Weights of a small GPT-style language model, trained from scratch on English Wikipedia: skips across layers.
Each number is 128 + 32 x the weight over its row's rms, rounded and kept within 0 to 255. Layers, rows and columns count from 0. Numbers have three digits each. The size before them is the row's rms in percent of the matrix's.

# down: layer 11 MLP down (transposed), 256x64, rms 0.279, rows 26-72, columns 0-63
# up: layer 11 MLP up, 256x64, rms 0.278, rows 27-72, columns 0-63
down26 120:212086159116141138108139097135092117097174194120162070158112089214138144120145158155126135130092118149128105112095125139114088127128074036131152099139125146135124150120139162122189125121170088
up27 091:130123136158176140063150098105143111077103136174216112109183137103093140129141115162134132133168115077113189146103149152073046159137135132094138114134106145107152102170124109177115106087129183
down27 084:119119161115076138157157128154163109143126107092136067157129130101133126084255143115120135140112129110146142125163118143128066135139129160113117080088119125085128132109090163115091121133145163
up28 103:141140108177106144102139143165156116115145105110155145102194105097129174179094134134098171125117121132176144131089130133107094141161141069091119094150090178137088120142166205109195165066190116
down28 098:093038152127114107161139109185140099102098122136075145141140102116149138130111157196130134152129115098144089157072111159177122125076155083153122157142101115160189155152142225127125131092098125
up29 092:126163119127094038085114162092134052145165063149154097106146147143133093139098116141207122113101094134104169119149136085150160157100145154151106130129080185134146129147159183095167145107099126
down29 085:137135116120179149152110139166180177166129143083043199148161149119159075112134168149134150113176100118106121111154161099097173059197154127095108131145100116163109153107112106161120146157153156
up30 101:108138099152105096129104151243082125098142147103183115106146151160139137175123125106154068152144170114160191128135168130142123066125122118109125112177120128115055132160142116181161108146161163
down30 094:127125130073108105142158106136118076107157122167137164144085189141166131095160104173134097072117076107155068110130147136149148162094137110108088194083121135120167132048128146173146152062119108
up31 109:127113115128141152126152118177154098151153118132143196157149142125110138243131099182141155111173173101112143058087173092106137156156142163106113091113149127146104039120144139166132123124104104
down31 101:091112123153157142108195148175141126135185122133097121177140089112135165163213151148093167138140121096105083140146097158106185163159090156126113109117149141141116154155080138064168147179124065
up32 091:124163109160139111106118199152062102106141147188131105112134151115096053161093107155136062126105139109150127142101125096097200121125163161093110077188111149132164136143144131101095185168164141
down32 086:073133097115171160164127101090176125137100092109082145114098155152130193083102126128124189105190088129104097127119087166140129127106104155161170149120103138189092100188190145113159108077124141
up33 096:163147081148129152088121111146154122104149170172161139095115064145117123134123109100150072140129136086106198153099160121090146168154110151118149143143137204100119148094194167136141080035142117
down33 099:139108069105153130093096155084074150128161097119148141141090106178119127158120118094099154134141071083083116118187079140125097153088113165165156179097126149145187122156149193093127165132093186
up34 105:169120136077167141077181145176102135183117101180206160109142106129091079118092130122174150150162146085139070109155130088133169162069091189148129134144146097110115152146118134141125160129171144
down34 113:116142120143109183120203158127166092176157114105146105161134154132163139106046123068184155082148147159122106085171160165161092096118111142159136101123098156146126077102093154146130129120056158
up35 090:143104093113165098103124181152160074138111163106166117134134118071133132160105094192135086067161143144150157119055135070105170116108114165149080117134165175163105090152147153073119154128080136
down35 096:123064077109115152125102063132107177141174110128099179145072152193148136096065099099129130136110132078098137127193154081123110104106072118137127119105210131097118127114140149126147120114082100
up36 095:112168114048120157101149148138134119157147122103137144099133100098146140157103136168123067094175110092091093073153121121126136090102075182120139105113146105080119131111148144098147086148223203
down36 095:121174110175079149178137181068167168092142170073136098115077207101136138134149145108112111125156143130083122158085068129171082120120132135129154107078158104121119086112089134157097110165105155
up37 097:129127051076141116114145084153121112119161129184130164125123105109141149129102108121155070143102146091128177145112175095060102162137041136123085133173148129098073146125181163158190117136126107
down37 101:118096170135132141142133185116141103077111158126160125135134255132129163083116113100138185116108128121108160147108116154165120146110210091124156136144122097130119105145147133087117177126089100
up38 117:115173102103141127102178187150058151146142088146189151186144121099094199124144146181136081130125130116222152135143141099089107168129132126155113118148149116098086114181150130157149170114147125
down38 108:103071140125114104097118227143115175126179134117109137146128141123089152131250164107156119153094074137135097152144149119096096135103159120154148105136098177126082159111094120129133161120083114
up39 109:134193102119087193091139128145177129126151120132134211127149151079091149114105121162134102113143086090223172138118147132137123101113131111102126128150101147145089100149144129154164147106218081
down39 106:153153095128169113068144088137111120043148145133192110144118159155166108168088157170083102145076055101139140104116116122151055114115146093094189145154122117135087144166130114129088111096112118
up40 088:177172168055087089105136149138100089136191125166140118148092123162136208115099127111150085121132137137091158132110148122067116111100065141103088119119154164129117173110153131111211093120120104
down40 104:134096135160162120134110167126091172155110142105092105126132152101193107163177189167124138163087149132090178148077134126108176188089182171173128135161105104116142129096129101145090104112061085
up41 103:084148161105152147142153149132110153153116117119170149133080103077114154144115082119107166090131171149126178129059119102139121092174121175060083105073121161139050072135140130170160152147149171
down41 104:115114170157190128148066156123166122142177139080152180168137124129105138127048073163138157165093108124096195166119166175117081124137151114158117103126095111120112157107176110116139173078141160
up42 103:185110145120136097147166162144149115141064153162146154128154100115166126149112101136124119098143139134135217117101178083109110133174100159083169165063103151101183125118179160165138088062141111
down42 111:134131112155124171178103126118201108086117130149144139148105104219120166117152083144038162096143139121164073143146137168131119148128098129132154166062114115154185143131153143178124134076101145
up43 110:125149122117125153132184129138086090168129043182138161112182118096108098121125132112145143113145114128117133098112156120083131137189083086131176085130125144091067115172155206165165084142107176
down43 122:154113080131164185083144112150076125068091127138116132161093091106141147150128173138129116064122127153114077134163085124117096079149131125151172082138148100138102114099157124070208193162152113
up44 092:121158050129208113119145132092068094126113102114083124107122163092088144164105160121127110079122178149114142137118158143124099141095082143093175147109165194169128103159186175095130142086107151
down44 085:085138139134162156117146113140109138166135188062141136123128117149126096154246118124157175160107183125061148157111136120120158167117102166090158141133131087092120171104138164170127093131172165
up45 085:160141132140102078127152120172150105128171072167130175092163086131150114131111099151173056118050121091136116120120178091137090067119095144130144152173086175104079139151179142122109091114159110
down45 089:111094145200116120139100201061101094085070172090183113126148168124167129157167142095103167171096149129131127121103135133109140128126183115124121104096158144112164093087076089068121160138116116
up46 098:152116075148153164128138153126115140141136143152171135114138076067049156135147137181160131113137131035162144155059122088109153090096125137091114121108123116072133137124170134187117113096185094
down46 089:138157164150127111066130139123133093163078071106127181138108082156127102125122135093190126130167146162083086106121100087099096088173141158062115124106127153080087105188065144098159138125093143
up47 113:108185110137122112107114108172100131092106131123147124095131190138107196127122095099183131117141199072184171124111168130121141136129107108155062057161149140155139136127190130174125071143135090
down47 123:175127105107113136124159159168113146070120197161177202182089118150145137127130155100106135063103125136159148081098133165147107130101130109163146156076077147144130167107155088174138147187164099
up48 104:136156097119097129098140109096132107115102067125138133085152174105135189067120144118132146082190127145203148098096099066107137119192143108152119098117120164145070119093174142191136096134148172
down48 102:089106112139063135125113147134156164088137123111122133098154114187150085050138129150124164127172135151166178139119078138149069126131134157147154135076127164133083120060199115145148162185093091
up49 098:152156092129143118124185176142085169100146147115093173088168148135118150213161147104170087155113132063146181133105141128122146137124064171122118176156107111083126144179179096167125121101091132
down49 090:171152126101101107102139122148120163126244131132098144150128115138145107142255160135115126134055125123160127131089150144115145092154086126139122118142093155128121161170129145130146116114104115
up50 101:082161186106077061112173117173113096150134021174150151152141140159117131199097140140149108157134080137096153134144186109127123131132083141141111105113129102142075132115161124153151156122089147
down50 103:115100105202121059202151177137102174091109143168164152099117113155160148130142146177115159136058093131076101125100150185107151116164130135128122143122123111114114092115142099081124135125078058
up51 094:096131086127093087120148146132056113091135100224173134153119140167081128128111110147219105146095124110130171116108137104135181158129135130115079137217108120156143116162144148148109131142104167
down51 088:100149159097033109144080116111076118141088095122085191080181095105159145135157177131141095164129120138114135144126117102166130149094177092171138136078108113171156103198140122128114093133091126
up52 127:134162108087129098138162169162078129174071137184144171155130110089110127157078111184174085099126104069135123113113136070107113088121158099127148086176144133072147105138135187111134106065135104
down52 155:112100083105109117126139136105141182154042124112195176197109186117140123112147147140169092087108142065141122128164120150067143123110127109148138106169113099115151209113137131110128116161095075
up53 087:133104116124143082123151142136051104094110135077124098105131109092115094127123080165180138076137133105095186111090137081087200136086140120160081064111165161095147116175105163122118099168094138
down53 077:139116132111119115130132114143179106133232137159138128159081086132181128110135140119065098126087073093117103076167125128136107123158051110135122148101098139114150122092176150079169146101124057
up54 093:115155074130129121120159100091118103168138108171143132123147113119081179104141091132134155102163163105140160082063171141131177144132156153050074108089121163133124123131124159070129072084173192
down54 097:140138134113144137183132069100099113126176124054130115161185119134084154161197148148145160109105137100115134200134099210098108078153126113151132083112167121163122104105138125114118071170124088
up55 101:195161090098127098110176142190151133147158123169161181096142152111062168173155182148147108156118127149149134079111139115138122130143074132072116123174149091095118130145180088163173093112151166
down55 085:112146100119137146096149164097125143112234141141174112146138154140101148125255175113143113140073144139106116134128143168086102101131112117140185068160102125133116111126090134103150150104149107
up56 106:143150110134083074084128124128117076153112175194129183124163123070104146147102149109146140117198113166105131116128160143107129086121172082054089117122171131073115137171169129122130122129111199
down56 108:104114115172120144118051108143121146103140119110066192120103156062134104175103141095127172097097139145115087128117100155156169114090164097104146150142154093067111127184175101057119167160117142
up57 102:106117129090150072147114186144101138146110061152162131096165132123053087140138064123148103111154175102128131129140127114119128133085085198124145131104159117099124044129164095154118075098114184
down57 094:123194145167148129136116097135127089058141187077142110144140151128132148115124186124161155181151171167129159127082165123126164151097149110147192133128183127139159165142098121113203110160065150
up58 094:135140152059107080066102100115138138139114129163170099131155148156070138148103084160181067074109142156128140095078166153109134108169043101095144074136100129117144128164161177133133123137119106
down58 086:111143132155196140122051169152083114060119162150120146151185097113167154135167150122123155090153154093114084101142155142106146129126197144135120135101163144142177093126061116160111083098157177
up59 098:181135131142128177123126159131133141147108137139119167167092108075126178199081080136145104055141173132146123177102144137162080102116082149153134082179100115090079125190151118128128110066142109
down59 097:122128110130069103068072122165078070110162116103116148080111118150087142124231130131100149138156136167103099125078122146132135151171150104079146137125070147092098109119093097071097112141128096
up60 081:157090036154110060073175066088146135135130076116165137099134121137114098112133146158149089179151125123158169125151152135161176130161090114104158139154126165104130077177141170087170144123145121
down60 079:117145095116089146148189141208091118144199118155101127151106140116071115122161131102136105116086134108100129135182138093123170090130074142113190192105109107136155067109093107104179171105149115
up61 099:142169103134157117118144138110142108092123112139195137148136080130112129158123163138147093078165184116167167177101144144080082103107101160152126144145109129124170103141103126223155134062214114
down61 097:070084161096116151145051175097122157084156111128147119187078093140115116106122135146145194090143115114146129141142123159104050065153120096127126138135106187147138130113115158117183124128071079
up62 097:134166162117169105092182166090133094133103119164159183095136119139153191129138119129144091105154114175116094138172139111181146142143112155114146138147175156151135059138155112160208167077140196
down62 095:074103159139183118121168088126108102120063133119123173117134101138178142126230119125090123128173103117121062128181123099146164164119173110110152124100144119147217137125131112134163133115185127
up63 099:126127152178123056152134134161079119141107122161132118130189123080156139214101132072153088095157112140228119124101153130111128100144118152087104130112149120125075113173146119096087122081112161
down63 091:103163066112135116146156112100098131128123142146163119163154147131123152162147207012146151146161164105136125106163090110177129136097114096177121117083140075177144159121126111118095127131101058
up64 098:165114060092160149095142109116129120153128110146150111079134086107076166187106130185125121074158174116156151132098114067130155116196156103098058155125194104097109133101122099139155118156103157
down64 088:072080109121146131140133161142121146108216133136122098153131078112127137152150118074161150143045096091108161135154147078169181169089120151093153186111090134145134144106112091081120103109130070
up65 093:064101083171150118097121153111128099141136143121159170130149191104104160158131135196126112129149090159132146079084114129095113119190125130127082133177135114120063036193125136138156111166146139
down65 086:092134116147128148187151117188153108096132105139085161180143120135135137142174159157196138139085067175114059149143136124168093050152120154112131129150079144089073102121165113141084092106129127
up66 080:112078173121108085115117141153095036087131100132114125123123132136092111140130064108142095121134130119118139072089101056159141112124121194117063092129108128173143096113099175095059165156119114
down66 083:151194074112157156124163119116139187222107136118149111170111149125153179117055148153113148130106127124149139144148131167118101098127113081131152139137135144073079138156209135160178099091153113
up67 095:139144168124128119095161180213088116089101109153194114157162163132110066175063077195142140116135087114129100112139143122117190105095125159123145155156117128107162141171147092120121137168095125
down67 094:130123162116078111089115104077118159139137172146135135138113133122167144173139154106117076128157096182075158140064089103110126083129110112161134195144081196128135045125161115168133077139137166
up68 107:142117154125156062075134168107133110084145152171127111128132150071121182138063100110153098095169072099111094097097148100132109115084079084093146180127134167118081089150123079108098152112179127
down68 112:120124176079135137093102103153186105089172098157071109183145125097148174134176105131189116163135095112082060124088096102158102101109167107116137173181110149155109093145141096080107138134141093
up69 107:094155090105148095129128100097122067126113060131158138130142233089077113116121105180114118084121140106132175137124192137096127113144108124166124153176106173125139123160156187121144059132127160
down69 115:112138071112103169159197115130081087105068125066095126152093146126099145122094138188103128092101121125103093129116161143086142122102169152149110173167078147122106092132168068100089096139176092
up70 117:117148144113130047049113119144079109115127125185130101083140190139108146154109099179167096115120143099164146106124153097132090131147066137090145071162121107154066100111160136085135099131186116
down70 138:106167131122117078140125115138111147072062172165140099074104104183112106138130093169154117105117144117143076173108117118133101132149114124147148145121160063192136091134125082073171171186169080
up71 097:089157095133172125130116136107052083134144062169134097130078132151099127093109139119179157089102124062173100135099121092090165156128086122082120149144149097075159127115197117133123141086164170
down71 099:118137164136066164118063116152102076108111154144112150171108160194120201105070111131130213094143080124122160131121129168144144127096093133155140149096132175141110092095149095135121115085091172
up72 100:122125116150153068094122129123129108107149071161208070054134134118050135118126106109156106132165075141170127149126128135132136100143136165120139126144171150166118129207173096160162084172109156
down72 098:147117153164163181098114182176127113014119170135095115108127102121130156142199128155132115126149132085176175148096086128174099170159153131166127160097124152127096154132082107082104114118100126